{
  "n_layer": 14,
  "vocab_size": 1564,
  "activation": "geglu",
  "rope_base": 10000.0,
  "bias": "none",
  "parallel_block": false,
  "init_std_qkv": 0.0681,
  "init_std_o": 0.0129,
  "init_std_down": 0.00788,
  "weight_decay": 0.01,
  "grad_clip": 1.0,
  "warmup_steps": 200,
  "batch_tokens": 16384
}
Each number is 500 + 40 x the weight over its row's rms, rounded and kept within 0 to 999. Layers, rows and columns count from 0. Numbers have three digits each. The size before them is the row's rms in percent of the matrix's.

# k: layer 4 attention key, 192x192, rms 0.189, rows 75-127, columns 96-191
# q: layer 4 attention query, 192x192, rms 0.185, rows 76-127, columns 96-191
# v: layer 4 attention value, 192x192, rms 0.174, rows 64-80, columns 96-191
# o: layer 4 attention output (transposed), 192x192, rms 0.161, rows 64-79, columns 96-191
k75 094:551540420447514471437413496556500574558471427484485506466496511472536538488557448537508520500511502490464527536536507499494457508503500457518507452513564439499490461517546504481460541507439511491495493422487479470424477574534436505573490473499499470530502514495443504481489478482574431509
q76 098:460455487557554478493508523474422510488445447534470528483527437496568551550473568524533483510571561477445541490532520501544506535474540555456494505443494507482546538527464398432493499575537460441522433559415467459532499509547498493427420511481563546541446445573470454442483463490527511471
k76 102:454562534429509480499500446515446501542509514475458467476454502446454541556520533479471476549402500463486526450502482538529477472506460440483512593510544453544546439533522490489563543508478532504530529469513487471548540522525526462470543486532456494452543497509471531553467424470557505486
q77 086:559403444555481511502541523485516573542513457503439465474516477455558493500514472557462483521437421485463461540453497494455528547455529509527477423486450479498498512502503510535449467467506457463461514523538454477475514567498455585566579483498470476433500429485540462477488419524441539409
k77 092:490521475471393520422455486532517526543505440561531540488497491501495529470451498452497525382567492487502568516491543430529507472431497511387503463532488524523437474519472432458472474499509553497476494535510495437506482522476498495456446460505489503545447504527477444499522502551505568490
q78 093:463508461535513534462553424514502515514492528579509508537493534536481548505523520533501454559504519458450513455577495571471510441517463480453604543472497455446493461618498487508533481546459523526512490453541528437538471533553576503444540410503573450500528502497513414473518468459529475495
k78 095:487501464535515462520462556446490415505550487436379569519463476504497514452487497564590511597531521519495526533457546531529496514479487571475540466548450574497564428482563470502539436479462511422479532483522419544511516523526466499496465552481492456531504496530475557470485591455424492479
q79 090:561470466489516478506544528479526510498536591471539491483442468460502496478498518520534518489518490512473465489455552513451482500601479456502547461560571574536498517578442435540554515474496493512483512585480531520492471484449509495474487436537500594552490532535523517547541423489477585478
k79 091:530493514514460465430527470436575608483577481513496451505530506474526519557467522543515573527450484484558544532492474472552507444541513451486493468499490487453435427496465497516524483526481550520537500495523474467460497475527491490481429442472535522502520571559465515510490444567566414472
q80 097:471454476528539501464511439505491526515518500485588538535505515530620520508556559514494456506511570525513597510515469497474557515475493508441507500495504515484488486426508475483570596484478531505504460615524456492530442478459531522476417555530579568519519496435538561476439522524481474522
k80 099:533473463457494486477508475502521465530501457477481554470476413515498495487561517482521535480446503522530561544552454496520573534540405495557416545487543470506579592502523505490452562537534537457545507477432500512427500470430466484541429511463487451497409490518496481537508473506425487495
q81 101:513498539484538547517510467475518529463515460432494508560557480483461430428524433500525533499481570499531485535520506491483457527441509501509540532446463538521452465429512489582478534481518519581492418428445481484459503399504534513435458551562535495548565472508544456510480520520470500495
k81 095:542458522488566471481447507486522479515457482565528512459488477473444564496570550535570512542584536527488546477536496617479453478518507507549448587525482488531532468500438502532440489486562539500496585563576502523449511500422503527491523469486526442546502503490504482480471414441508483572
q82 094:493527590537460534356462474510496474555522549454561523582437471564482544476547505482512484469494491463532474570454527469493486507474489447467489487507489600482503490415579513516518503481492513528514503501508562456489550508441479530559516498486442480465512494408430535547439533528502509565
k82 100:513497501514413504497473515492570541485558504498530500469523521525519496471516504467543474453471500566565557480491540456547459461522481532494415483503484443560539532482462511497497395553441525465509553530499534461553474502490526527503417471514568460535532460501456500488547487508569516492
q83 083:495465491494515523477487564495569458512514587496492422520590510534380477463473486512465511487487539524433483437561458476484472462568497537408581533453500533524467495488469500514552442570480556496530514448530557519561527520522505509480550468503521409500508489491496481532496503516472515533
k83 088:451490559504528429519500528480440513525539535492525518575429491465589571561465515556544526583455528489477478433547453451483477591547508470505528508472463488453405475495494433453461500528489497478573560507510453497475543505498471479483475551447488497491541478531497519548484538418410456399
q84 102:515509468483454501509530548505524479486485499512476476520472439473463495543599510542454500502532481514511543478420496485477446520506517544445424523466452476480465483497513449570476497528499473475459497414488476465472441479483532534535471518491449476462465516474543522495508440479487495513
k84 095:518524450479575499500500469481508528535480566553555500467507481486518542471495382588450485566443482553476500422463581482503491439495505476468442459569451523528540508557498489418498446401481517439543579568476483540471489549486529556576509493474536439471497518533445517525476493465480531464
q85 089:488559512484500487497528583531573484562462473520505472462545503449428530519540493488561565446439469445503546435569496544461536536487491514518550539530540458521430509431550513503521544488429451498509557482501497495508452531491534487521464570514483508482469567529561503518497485453555495506
k85 097:496483521457467551566497501423460500536485471537445526483474481523510475552526556553426432548503542454511495560513489546569455511577558507491471482533526497565560510441480511541551519491612430484497475452514525477476559511590458522524488440456417489532518484499465528475495503563491469509
q86 095:511513563542484534544523519505548505485540465577488506563561584543496489448520454535449489508506502475462512490490476437496515548574462511499481476541509513519542491457497552512452481480470467420481445514516552517518503461483487571566488454515483474419562442457481523526558441493511546529
k86 100:455489495511549510503466507477533523553546491518554554481454505500430459501519490510514518330517467570476531554501561533557463477500520474500484552471429565447459463501518500488528489466500452528473442548612551498515458490506443471505534466510445533537444539473520513559534524507535524470
q87 096:459532461476581530470553467491471498504462456539466504459507445513460466535544404456549513603529567493457440479511503524550540458575472442506500496545542463448495503463481493479473479437525516497482523466432496500547468541483543556439479571509546503457491448497575488479531439543516485550
k87 104:459522517521510474499517560539485503509490560478459491493509484505478528468501528514502486601535511495417504486598480558547517496498521518555518563462532477570483434541471491582515502443500537518491467478464435511465662488519512529540550494438504542528463438460484544446457530399481440554
q88 104:530496511542482521455460615527482411491447516456548532506472482531445505476528506527524493437565513510483486514460471496463492558507524491478550498518517445505518541485530460493537443507493502452510505457524570511545526500534474496505562510460485481508429523523518582538522502467487478553
k88 097:520584533470458531492573532520411485514491484587404505541501587518497500428503504521532469487459501503554528555521519450490542526461464536585456476597478527452506618526418485563508522500499509515521460509531481492478481480501516453524464489546461496489549492460498482445534515492440405414
q89 095:551478604463444494558537472429453528433455555502511468565484486495452527465520549493453481466507413558526558436494387482445503524476396541503494518538472471562528521503486494469536556510520585507525489515511455507552508453461430500551507532483529535516522436470489478491435496502478490487
k89 100:421504473541511466456549526580487499494424525548516453444457457475588465511434519533472431495526607504508496584540432491569471531502529518478511574441530510514538465449448521449508508526465485600501439463438459410473535566464535435492437526512501490504450452517491467519490517480438453521
q90 099:554523486502540482554542553470464479460530513493524545529542463428525500496418518505495450541480484527457462433551528496431436496549543485543510554446521548486475434519477448543492509511507498592526476422483511513496543583576484454486449473478468509568516507559492488470457501439552470496
k90 114:515507456529493467472475476481422436489413477504518463520503482470466478572518517498506501593470555494466510547511521546497544484470435550505502510539541508510442436547528496526513500508513475550497532492507455510500626487514448482488535509495444453507503441514505627491428466466507518517
q91 104:456530445568446503547553495472471455491422518480501443547509492509528438583493565523489516441481527451547557521568444525554502493443494483533565438529438510450473408461407494482493554491574520512535493488458440462565452494565505439448506524508513510457515503499495481501518542484516573421
k91 093:439471443500455570541451551484464545453488436557502520505445469532492521529493473518537519531415488529613508521514588510489544521493575521547511607484424509469478520619535504442471527535539423482492462493472479472514508500437471501509558504490542549484505511498502477497546543493452493467
q92 100:511541621425492545548507523540450526501426436535451418492481513513517529505480377516482582471554516555489458529511536503568483513532472464522487592445398529498491455490442531518541531535494461538504475464586541482501486531448565500559498446486508484517457548506464494579523491485477497484
k92 096:468471523546563541544504484540481511514496485470512464502503485567508457425507481525557489524510475511561527493450505470512498453487446549440539486483617495438505462468498493523528510497536509486502474501531620568530577507500565471487535515513471474478459524533423429522457458499583526514
q93 103:498492527574422502500432540488511424445595511490535506507488488523490552499456458511470491511498581426543524413468574532517482588571499592438450445474494437500535443545521494446522548463522492485517480511473461496442544475555455554496496455499478494514503496468507499563536595407487525539
k93 105:513510488506469510497515495435502498512529466509467415542539553576527460561447481462581497568441432500500467532566532546533467524534485498471441608503480464509477510464538484482531447517517489523495435521513494478514564498552517499546589504521460508535461414486500503411416511461459529493
q94 108:510479450435483497529493529464507484482434480522533496483543526452436443443508467545469479501552494503484488544496424536530433495502465465487413535571571530489477488535499480427400551471539531422543519475449528558478532486526507411559525468493486445584543524481596532531523525522476522537
k94 107:601556519553542476471480497487489548565477430445461534495503507479509537469481580505462506453577490546588554491447562477497578488497558454539454480491478506501454484539524430458476470444419477471530514466540514518404489482496504526524459539561564586481548521501496498417525467539528492551
q95 103:443548475539381463487432528482431541481474562523506517419442508465488517475488565509509517479503481479520572507471432490526465557507528483560450473489513468589515500514557506494492504550559516505544515438552541504492486557584531456524512493500521482498554446464423526529470426453472561509
k95 097:509508499518501500451526421442482545442535559454488478446503422511463457556492479499531495520517552565514468548533479516430564473539538490478488521523479493501486481497518506443505493546522495446487518495463512436517489513529533483482561514526548547496482443492469481534493516489519429564
q96 096:453476448499529496492541539572515471447472539534521495419459543511496484485531493493511513563528466564515537512535495503523500583516510497517533543375551517515512479443515505493505548523450485593472453515537463510497504531504557444458566491538470491540505507579426546507480458493478553527
k96 096:483580586482450519505466477532534481505512490500532464520455489588523508507506524533527502514558533477446476521419431495432435560507525483510428483537560504543471512495552430472490509472541514503491551470475507563529484526423477425485538497532538507499505460454478518547485571524544557512
q97 102:495487563505446561543531543467520478481510504457553500579525419537514478505518489479483453500535529549494543469553482464618573539482542540533555503490523551504464461547483456492436474486420425478569467503437431530507527463546438509433491484598565508486544508504480464474463513450505475456
k97 101:530496515522513526543510546514456524519511486502501480483538542448456518464411530533501535429544539514517513539533438442503462496485555463438469520483493493489550471449434507518571498473470454507499572474553614488469508518502435483464517492451511494502492420514497522509549448429581419502
q98 103:471483506588540470499503511446536456605547487494531532512520502474532513528532529551584484473533524458515474491504509488479460463531509485510479474441452550487519522565469432503422482523464509461500474571492526497538444477473494490505449486534579477560508458509460511476531483448522508438
k98 106:518422511449511491475533426628527449500526528452528530499494493454481491500456434521497507464531472509450466509446501525496483480493448490495489432464535563505555466536441577518538475505451528539608534589514559538421606575541521490461571507552477527483505456532551478470518532488461511485
q99 104:431494555455487460563462529528541514517549521484540490578497486505520490475499505501465522502518514439493518560491574579502513473520463501521502504426484462499517468542435475454485516492484520460482598470490483518450542443534477462427513483567480490590407445458449450497433447459509557533
k99 099:565503496562542391512473487500441503505501467470521607478470548505504529483531562468552429463549545485478486485468451467502415567530537474542549517518492535447470559416565503523524530558528482470608462542515489519541482514553489496455547450485498515389517477504580486550544511550545529511
q100 108:449548436491528492499502499430488540477492559504496463459524542519517562490572521491557507469523529497449509460486434461466531490518497472488513503513510539501474474482549476525545522528524526478474482463483441497540420492508433494488446499448443498499565563444517518506450434372511490555
k100 102:468556524544411477492503538514554508510558471466513530490496473514470518458448460527540548499491535501505471545532521481435536541515460521470477486480507521464498468532478472521437458472481479519555505609506522446487549520521576469494460535539492501478490508575492479500569533522484503507
q101 095:580450571587503550426478515502470514479506437517538520452489552461526488461505502504557508473524443519505490468510508499519426583457499448566469475550523465429500435499538431462543471506567477483472460516508502497468448506508566528428494515514445526433491465500533456611481532582483464482
k101 090:455487555527483493554490574554498504517519523525436457476580493548443586569552507528474504493427502510544494505550491522528563445527553491469488527535458473616515494542530585523474485472430465537439520529505500523471515483487382518500454470452490527503490486493502511461481507505541523542
q102 096:533512530566463433544510435437545509468520545530567460478525556525570466461513478452528496501488497482518565457470522485527569499497521606430573528490553465520509519415495506529542524476498481468536534503531479600599501498463518478483548471458424493483480518467458507511461460569464519469
k102 100:445479462454460532560476453524460562412452492520529494404487471554531495488518453513491482493477487482511465466556456490471493554490505491584447471485461455494443436536561495447517586531512526572482535524457475448530520470454522473431486483491515456513486453467493486524546561481484456582
q103 105:482545560506489482525452548446582483429503413545506447497535459492548536524489421493555523562441491519417516474441531517485476575553533465528538482523474496497581423495449492498531539543526494481523508518432437540551547504439514499430516536416501556492473424530452518482467486527554502440
k103 103:483480506553467504465444483465467531518493503568480460558488440506518521499478510491491545474547501482468474415437538437481482486508499567496498513517528453501453498585511544439481465434510476484466501547542540583497492458424421515529529459555512522496507500521545466489648523503516432570
q104 107:468508488525486477522522506492504526551468543503466471493464485484455471464477519432519530543490571471471465514491495502440524582515516478513545528520521480482467553547436452517536452540435622512559546505461506493465561510546569430588518461527476506522434561516460506494498509469418468529
k104 102:518504501490502468400517571409537510508485514476494502524521551434458463502427511541492470448508526519496427463483484545539508486510398456506473449513503475494474518449571438569464443512446540507452608564488514485571538490450430514475509558525500606513539558524463434514546556541547549461
q105 103:468554441510450487456492474491554495488480462501531488439537452430508535467495435481552515529531516526501543481515568423493521531483558471463530461474524511479564488518498461503489529508541433452524467533525582498424529459544456436546489542554564479504562510508504475472456476480450541472
k105 102:537485526438453530554476483476508555543527476458517441467523558521541436497495565561525562430415554536497479479504455431492552452449494476520511525532473508490488496503490463556483514436527581546488526519420514435551493555529471504501546511463494545524500423486489516498501483535458442539
q106 105:513504390578510551515495554479434432491525563500534487430443519495451516484489465493511487500532498419525538529458501461518538554491538474507534484400482485520508610517495505473475538553568469490521544452464475434549488475521503547560578482540543425531485541459532498482528515568530500475
k106 098:519425477503458492546579422519506510487539525486422587521446465484543454462382501548502479530509528545526493490478453511569461449498513513524494496534574490474527547552506475494481513491439593405476519488522450539541521505513460525486535561505472483569576428478538521543523469477525471554
q107 102:508535480557475511478512520430457510548518545437474532444512511369478460543523469458533491532499464527540505556480507517503558479545544519562484512452558515534507465505436456516585503577463456453478428456466490492426520553469471526447441485458510478440518471526472583429494515463465452483
k107 097:458472524505497527471514492484491519514581476464452500422421495510486440512531455438485564573563444494464497453474528463454442488495506439487497496596482534520548503588474505545515498509487532475535547473502527566519505512538518515462464524476424513494540489425508496522552458539562505533
q108 106:497525472473454548462445517506478517530505481521509494569519458546518569441510485399499511469433424484466457475485504485445493533465544504510524542546521471475533427537485492541520480482414568454506550508458488446511470444537494579501549511526500467484449453539536550477477491406435556509
k108 104:544522478412531472468492468515534471518515445552430517497498436560481525610502486548503557528517589524571516459536525475506498521501444446501488506408519477543485471539554555502439403480529543503453481488495404528416526484477528427434501529520465474541563508503529455459560590474507518543
q109 105:527474510520535428496499463483500483405428477490498538435513495511503463460557515595458467511474473468507434524462539437470462488482545498513499478449478523509494524507494527491528516555491418563500455506576485508482475477537471534560501564491472490472497523414539498537441491419551534487
k109 104:510486453432527538515448549487541534525556511502495421454566506535440506487497466448562478593572505504515433493542490469477638519493525493499502464541553439495498576431503481528515521506404468529467466514504514447476473460477560467477497513440508534522577433545499505507479573511458542444
q110 100:494487491530458520486523494481512482534454468558479521513585510525491542460561503550505419421548382503489524480433450477546442555509505451498547562465531471530516528495565507556509488473443479488429533578485447504528514462496489503512527541491484518596509523522484511496502528472500505531
k110 101:551494473522502505479525534473456534490511552565506499458410530518463448466406443541544507511477507481488510548507414565562529510396520533471441449549563489528495492437448507436484535436480461556567486466492479506491523478502517524554486513473471483449545466537501472512497537485511558500
q111 099:494531504457528578533537525458491461417500478462560526569537483527571489489535454437530483484481512505562496490522502535464520506520499420488466550550496487589495495548454563433417558567555501518454577508499518512459524555507509473537554504473495565523453524558484501507537537476458512511
k111 098:484487468459532422457491509536453505497388485497504504556488483531508479585537574455455525417491484560479497443429505531440515404474399501516466501528565527477495477493435493502472486492459473514465430538500442518532494505508519503550474530473521605459469538505496581519487466513451469504
q112 099:454481498478471544509432559576547455513560465546560465464518487505488465486499507537447447383498558471484531498447565550492468483440551487458527488502448523481514458573550515513528556507541522498453465473467468563574498558488462441496515453445498552418463520476502499444513535529500517474
k112 102:453502450527492503433565452479489521536542471509419447529506479524426466503504474438490547491516494504434427424476518462484481513506444482527496568503479431507567492495477542456570542469448503496523481508431438492506518468534478497523563568479442516467470459510512561530493487457481505548
q113 105:524550420525514501527520484520499521497540452466465459526476512502532512475482478463450470557445507467490427563491546501465466494538390500510486443449538398535473546505498453516485537437413575498503449464489517546517542528505457465501463567515430514555433457556472489558520448509414468519
k113 099:528556503423486484487474444487503428449598509476474544494468565475464537471459495511531476438455540523488537475506497492500368489436527487545450519496499557454444482455402467510453556463496504522444566542505490532468527516497488490538551498404463447499465541520470557460587516517421521504
q114 101:513435554572475488520475502483503492533514500386501540504521543439522490469491474432524532444497468532472505496455481497497465506507527485528495472501502592459475597467588529450527415530465493471436553409548536445515489514476616420507474484465473483523491450532536393514498465538490534513
k114 099:531526468471534495467474496483407543551517537500479472531416506494512461537515513471484484553518519489518580517465440528499565431478480518361567508566559515527455535509542462459527452434449580542529582519507536543511441453548521507495514472424463460535441535458444497477513446545456560461
q115 105:427511452462413514430506541475487610511521484458492512482442532549531497465462438508452586475500487503522516514459505515504573485494545487527447483482434483517560493533549492443498515518427487505528557506465529479547484488444395515509458477470537584536482564496500526483476521460446521522
k115 102:555524559490474496516532524542606498523490441510517539530489451545444499547538500422526453451486519451496516417434539505572486543513523571455502523530481559435521516524471426509518432449529535437467507469477474477463449517503500441559546485468544537527491452570514482546524502477477512568
q116 104:527519567465467504521501531475488577463495484565568480559470484534477534557541504499554503488422461535541460508515595507503465530460486417482542485481600473465452466534523537543473506560446485454498509512536523491502497535509437486459452479511525553508483470429547491521475466416435470534
k116 102:510447542538441541542507535544474494525525426519446549522499546441489530558439506513519456519477535484486535474566481444527522507585443484534477446546499487509516499395526536540556448531503565528486520469430495503534586551485467489435469480483492490461422469501539502481503500485550445502
q117 101:510536511481475483520516555536489443495494516467433595482437478505518473497408545470535475469518448436408572587478445491537480423481606466482623488542496455529525488519548429490456571507537472461470411539488482488544553501512458580530451434502494482501524568522525518464438535557490465558
k117 099:490534501466542556513512500455460497522432558462465463515515501423489464504522508516468472440496545521485498473500505552513482520415456508454520499431479494526503484539470485517527560501428457475474537472538502523485518547516586480507454535521492520508548455484493528573419548513552527553
q118 099:570564506517569549541548492473486487504434462501512452535517507461549446540528536546480467506497509437519471529525524528455474448554487481440494540459457492579492521556572557514566435530522425530529513448504464503517531491468459471518572491558554619471544411521504481459499546487483467538
k118 098:547419443489505531431506467529562443484537477460518474431569562509561531467528491516478489567494509554545463498450505508485603511494489412501525479474498572458551448459440541493535498547459473470517432478442596519495467472483515495490501479432490520439474550497470445475539459568613465442
q119 101:492525500451515502573498501476465530433553457526542501516512468508526471513525530563472436466521470425579500478542514516472498514472576487502516536499595532480530548460493431509511494520540502431572551498531553500427517501439560456440491473477484518462521578429415558505529497526521492460
k119 094:475517498515448501514562484541498487489427470473458451464575551463462491514497418508487443418535503517487463496505453467544529531480500478550445564406516513521498466420519538517517523436580503498467470514511462525477554498525579586504457469486502474510482546473504566559466435573541468453
q120 102:534484578417520492458498499494454488529577483516475498434443472454534523484537497495435473544490484485418530504523478463448644582559512503493488453512536474454501522580496436501544434462495462591390486500466508506412485495517459458465492548438575420478529499534422479481514501562475488505
k120 101:482498524514547462414500488459503501453433451464557464522473511541450523555459529555485471581492444538539504450470499532516510455454557510539546503506487565433441540500510482466504542582485562470488575496471456546528462496437537518473440387480463534469486550481505544487472498484560502546
q121 097:430505516494471522488528498525546502515522494464443515543526460537479534576433452423455503606545509568494479451445432497529459528529587467509459540545456511546558519522528562529486540480526475583559494459520485582563528485580490554588495523479483522499462521406496501531548430524463488507
k121 105:573470546532518502419459522533534546495493505503562473532495569464557413548568471489487535536508504488510468495531429466521487526519533525494527535533430533546533483475459463466437518533483469504452451525574466449432437541447509494489458443598486510521457503552464560523500481447559533499
q122 101:507457455584554477480453484416501483471487534475437447497524486606560496512498397494499459499512542474520489485488468512488510528588527462570546509489574528552519562481524503480497510465499558545480541463485528503560569467470518601528460540557480493491464477554580541464536539525500512474
k122 103:464528500453502452490564411468527469502533538515547479439482581507493484504443517438487478432468478451491499517492606496490537501524521524480473489490515502529469529461505541436547395549484517504525507413575496411539434520444505463522484483483569497555496469474481417496507534460453479518
q123 097:463545550485466497547484496542467507483519446494468495508467537439579523466569478456548493516504618459518489530493442441556489450517467525449455500514499514442519477558495496526541527548550528481519523480469507405463410485450528477476434481421463511530516574442514499478471539473488457531
k123 096:541544473512475511478526536490512590542509461471499520467574390484488494577522443440381538497479485519563534574445554484534505551519516422544515500493512523508522497531468512537502462483615524505450484506447480559485498489533467523495545529445529489508520469477513424462495516512514509518
q124 104:435500423481496449526495492519491520575505501510538472502473508427522529501557493445399496470476544516527520515509507479475519537462463520565534518569522516542463521552433468545455440468522419491408507370443576482449483459535507543511462504459545543547452437558510510510518455531507493484
k124 104:549475416470559494456461514489532419495556454473461494550498501462517498513441503528501486445496517520484465520494558484581516493478547456423525523552551516470471543492557437502540531494512525517559467584528454493509532450467485486533513473467448542470505464493447527470477478456466407542
q125 102:545516486463421488476526555526481473524428550535535619461529506486562530440487475581448477524498521526427566483499498489600518558447466520435502502472479574473479536523506491557561488561471568548472532521496539436517522486437433528488427454436523462511400459521526513486490466447462508444
k125 102:530512468447518571477532491521454513482517451428489485400455510472459474470511497585575559573475466405502511530524573546489454523480425474539527472490499402496522462514536483498498473462463463518456530538472484552471473477458470497551508443512571404429576485457527431562509523565541550485
q126 097:559475539480452489469575485493469467450475430513455568531508468494477532524543513458523512540448506492530430521459499579480463502518466414436465505516467421522452504439607488437490604467476462563523516489439503532505487490481529533519562437428557463537515489476511478477546507452453499558
k126 094:487561503487482497556398471450555539525473461505504449599483473460545499449506544457553507504470460564426509508505494510562503452572536437532541443518507502468541492509430482502453480507512496527427517547552468510396503503493487511499475540477521491563464486454534521505479526518542492498
q127 099:554505472441510493518472509462476550450475552512498543475532497512505534542442573529527561552498569499487550509494537538496514458461514517452530548462437466567552502511488452474473520454462514530447529544546493559461531542512539527536504447411496467559585399437455510506514495552419470571
k127 099:508575544521536541528472427478516487517469482514527540500553518563494461494528509451442494475523500548469551524482479504456497480469540466534489473469481527433415486440497522585495482518490454582575476511463533532510453528462511557503472459593600522505410532502564486519503473455597568516
v64 103:540524471567440513534513510423521527502512462468537525564504499512509546592497534511474470493504393497539491473483453500451493578495553462519578475469452433503566487443631479473481523480460524512426529471513426543493526479534461551512524470440511579504482481449537519508524500502446458504
o64 104:519506493487497581483450438494522505528481576473527570407441508545483503469520498478499506494491530444491507456496468482550535430521434568503513492484487502509425570496532489458495502546540383471450505571506493427535497519482573461502563497544483475475495476517561502486507476510533505533
v65 111:514519509488486543401566433488465524542488498567458478425477460542498540485492471454506534551502521482465488537507518430523549455577494468529495490444554546448517506486483463476426487503497509526480456488467569517498571524555528569488536491507493540444482514416536549493515493512529487518
o65 110:444484465432576490476486410637453511495596505455524513498556491489421525464459551524565459367500525528529496518547546497474495496481482519488407468439543480513512534449483451439562481484423518570500396518537507504488497477519513506462484507532443506475510519516457457536505497478523501497
v66 099:491477501495557461535529485535513480568554444533535517525457508516507528511463493490515474501577453520478491481491460466492558462549468545450499508465477504441527456545556435493493573492534474420467464454540452391501452426473412540607493454480464482484452551515489512520579476486472474463
o66 099:476473465445456488467408463421516430541503582554509511441521528450501477502524480491512511505489464459480570439502494514472525516434474476519507575467458448550480593463495493436523561534478395551497503461543469543446517494489484466487506490509415471545549500546512514536483497490509484475
v67 095:483499504487486516516452514506489489530484419484531514538482436563447400514545519533498475488444482489480505523506462518474560471537586483479468524495463502507530429584486497441396553474530422447563484525472505524466466572479465464546480509549509523527548481457443530592477477546463444507
o67 095:478538578495471508516400443525543409507494581504517542476460580493495521490471494457500471445517548504463502543496490503456491474479443561500537454483485551502545531528465467530533481553572576548502539523478533545495519435494570445457515407444476499524474586521573488447468523490475453491
v68 099:487499507553498574530531499546588480534529534381478424512553548533504490386552485490547553548574530568519551428497502484473490561498438531442416460489499469534520520510468504428496509431506505404493545494530494452555583438515465484500495495506486515542505483473467526474496489463524456498
o68 104:503478465558478464518510469477531453443573489538531425480509524492510498492456488503479520571531530497526518556461516538466561593523414461520485606505575465485493473451487535539490515448483564515528519517452498536492485566504487440431504488464458475542508474539469522473529516560473499517
v69 102:501498487476524470515477461496551424496544514501492475524563519528520502494574510423521539484469506583493439440472487555464452498506513409522472550527549466414484502477503412458551527468522435484532475429545481558529512442456504477478447510509467481449555536512468519461480364486464475456
o69 105:457508562518615519465459469453513533476510475495518513507489486455533550566509536474556520445499483499398544465492517468560512556556480500499533488480529486524473501467437475441468549471525545481503453507509503540446476507562596528491484522532473503542512519518446515515450557424482524539
v70 104:443495475488479526494531523496483545474470523524444458443445569525485557501518471575450501503492451503528430509464513462637469413424437492527507556456560511441544498486531518472456533546490502514494526458521539461500523505482464452429500572500501516549407497437506448516510495568469478483
o70 098:544491482461544510491502443553491527559506475472530492493509475607576525515452548434500483532513493497511523512500575443493529512461553527497528591521500478518546532470551524545497533509452572539489485532455490533472555479483495573494437492480472533475480451482530447493412488464538509486
v71 108:470447553498464480478493534478569497487529444495454540568509468504453461543415489478499507526501443499458547536496484556518442549557457522475456493527537457515523422499477487448494466462576508526514471513513460521462491496505491480508419451445504481565473433504466481419425535494431468470
o71 103:469530567522485573503486536558458483437446574519537460442502467462570537510515475513462475642465491555465559474478445483471563522573535548512512443531488483504582495504486457457540525463571440491543499472612589487575560490498502506495482459534496475478520506553495478506489458495449498495
v72 103:502498525467486497553481466461508511534508574434609468475432517489485451522534487533414490505464507574437514477570441513465529509533543527492452479497509487461456480456511502525532512536483518491507521529521572538474442527448545459448573475509400470471497563377450538493436473482453543517
o72 107:578526492598510509552442495526498461577491434583562533526479590489518534492470503535518489501548502479473440491430456504568453480468485484529465428502454587478546494582533391454451527501479552428514426529511470493511468504472531487470434521483531520518502530533486547497452491522465472551
v73 102:496462475542500526519550538459500461451463532500441450475510532476465459469486528500438486508516446521500498456452512430489511531560514416473491506404386508576496511544466532526477505463472529482400477529476497489516474510452507504499481452538486498503539459475498474475553447448435530502
o73 094:535553527407494485456561511520542523524449502545470438531503476501567477520453515523554596599424580418562446502471521426509516468543485496561449518535601534509454546508504527483515517539523492544581515475525509489413531552481560509593496554503484468550537561467558515517468504528485523478
v74 103:427502502435533549496558502499520512482546559486474558463549508551442526538551460455489519521540518440526502554512465539490457471530598523502450512493532492547569528558481439460516506523485476505430524477442495546451462520488492485533504501523523473514543547506494509535487522528517479466
o74 095:467536454497577484536511503484542520484588456525536525562549469499477481515527527432456458581428556478574518585489500516483483484495524544531507463558494506497480467507499546491498507495553537510526480479459480592526439464520510584495525442554438482536512467571415463518471558472459504540
v75 102:516500500471467534529545433463442534510539484568506457549546488530477547490485500443483476497505407534545510452511479489516575523404461499532462468508517498436527451521501492503461444406422445560533578538481484467501442447486519448497554531477541489566525535404439519436465515576439507480
o75 098:498486506543550506473494433602474541510556450584493585453417486539441473512565475557465579564456508479481476534574512506509486472530465511509505525485403503549467509558399500508530511522520494476464502495542468485404414513457520499520504526489534479449509484514535475442504503531533531512
v76 101:460448558487461574489453544458531476507539478550481468487507480467552493525498468509533474515589480507450479549443463526463521532502524437553434437525465557483517467498506497480480495547529497473537460437358460565508479471494452453454541455496513499440505514529507450514525516481498468499
o76 099:549506454521443499462470516537479465417524419484538497513487473457517476502500448496467509452456471515508551536436469524434507472519531486511538462506520443486583454591524477530502490512479475507497479425457470497492567516556495454463472527527406523476512517586481483540443507411535525472
v77 107:470517491482438496466560492575485521483497533535477560515509506504473539448464468466460516479496497549519520454521462555514443476425483572499552491456559496534548481534428556539483565628485489499494503544496539549503493422483546489474431532528462504545448462449455496521467444455478541524
o77 106:500436501541443517529534561517516537520480535579498503563471442577526483442476411460560454548522498489487531539553500505542466476493581478519495492500477475413502480458469530441443429505404466539483489468514559504505508492538492531476564438487573534491532520510524481481508522502514454532
v78 095:545510552515522484510453493547443505508508457508479413516380516536418424548524578446501515522471476541538474467517507495553530465489499483463494464520489498529543502483493465488535503526492521547558435414565434488489481558483506520536456421482548458421491505440495539451592509505498494495
o78 097:508505514434490552531565477510515524427532545487531444439522500415568475517513612476562489559515501546500556491537535511533509421443442487508518483439401510539484516571435498482460545554522478495523487502525577453472498473443549491521514528587445495555555530521531459452528461489523497485
v79 099:457495499513506574503498496516557509496552476521511538536516576453494503504444446530482565535470483544499507558527545446544486509468549497550480552429477526401511482542520498525496536452619460535529465510581516468489548485562475456507521567517532457542494525442509506504473474422540500507
o79 097:501514499521532507479462444460483511519524505486391516508459483507487488412590500420527389588568471544472509551491452564505511517505502521505436555511499547519480513494423476472493535477486616474444510500511492485502482499426469531536473522487477528515382434587502521510427481523526503502
v80 099:518528565512548419518464461535512486491465497457460454495509483503502531472411441382492442501483491566443550484509524478552514534542488515518518518534490497525449518482420521537436481552435533499500450447487519486470495524450521513502530519543600517583440537492461562556481445509574472522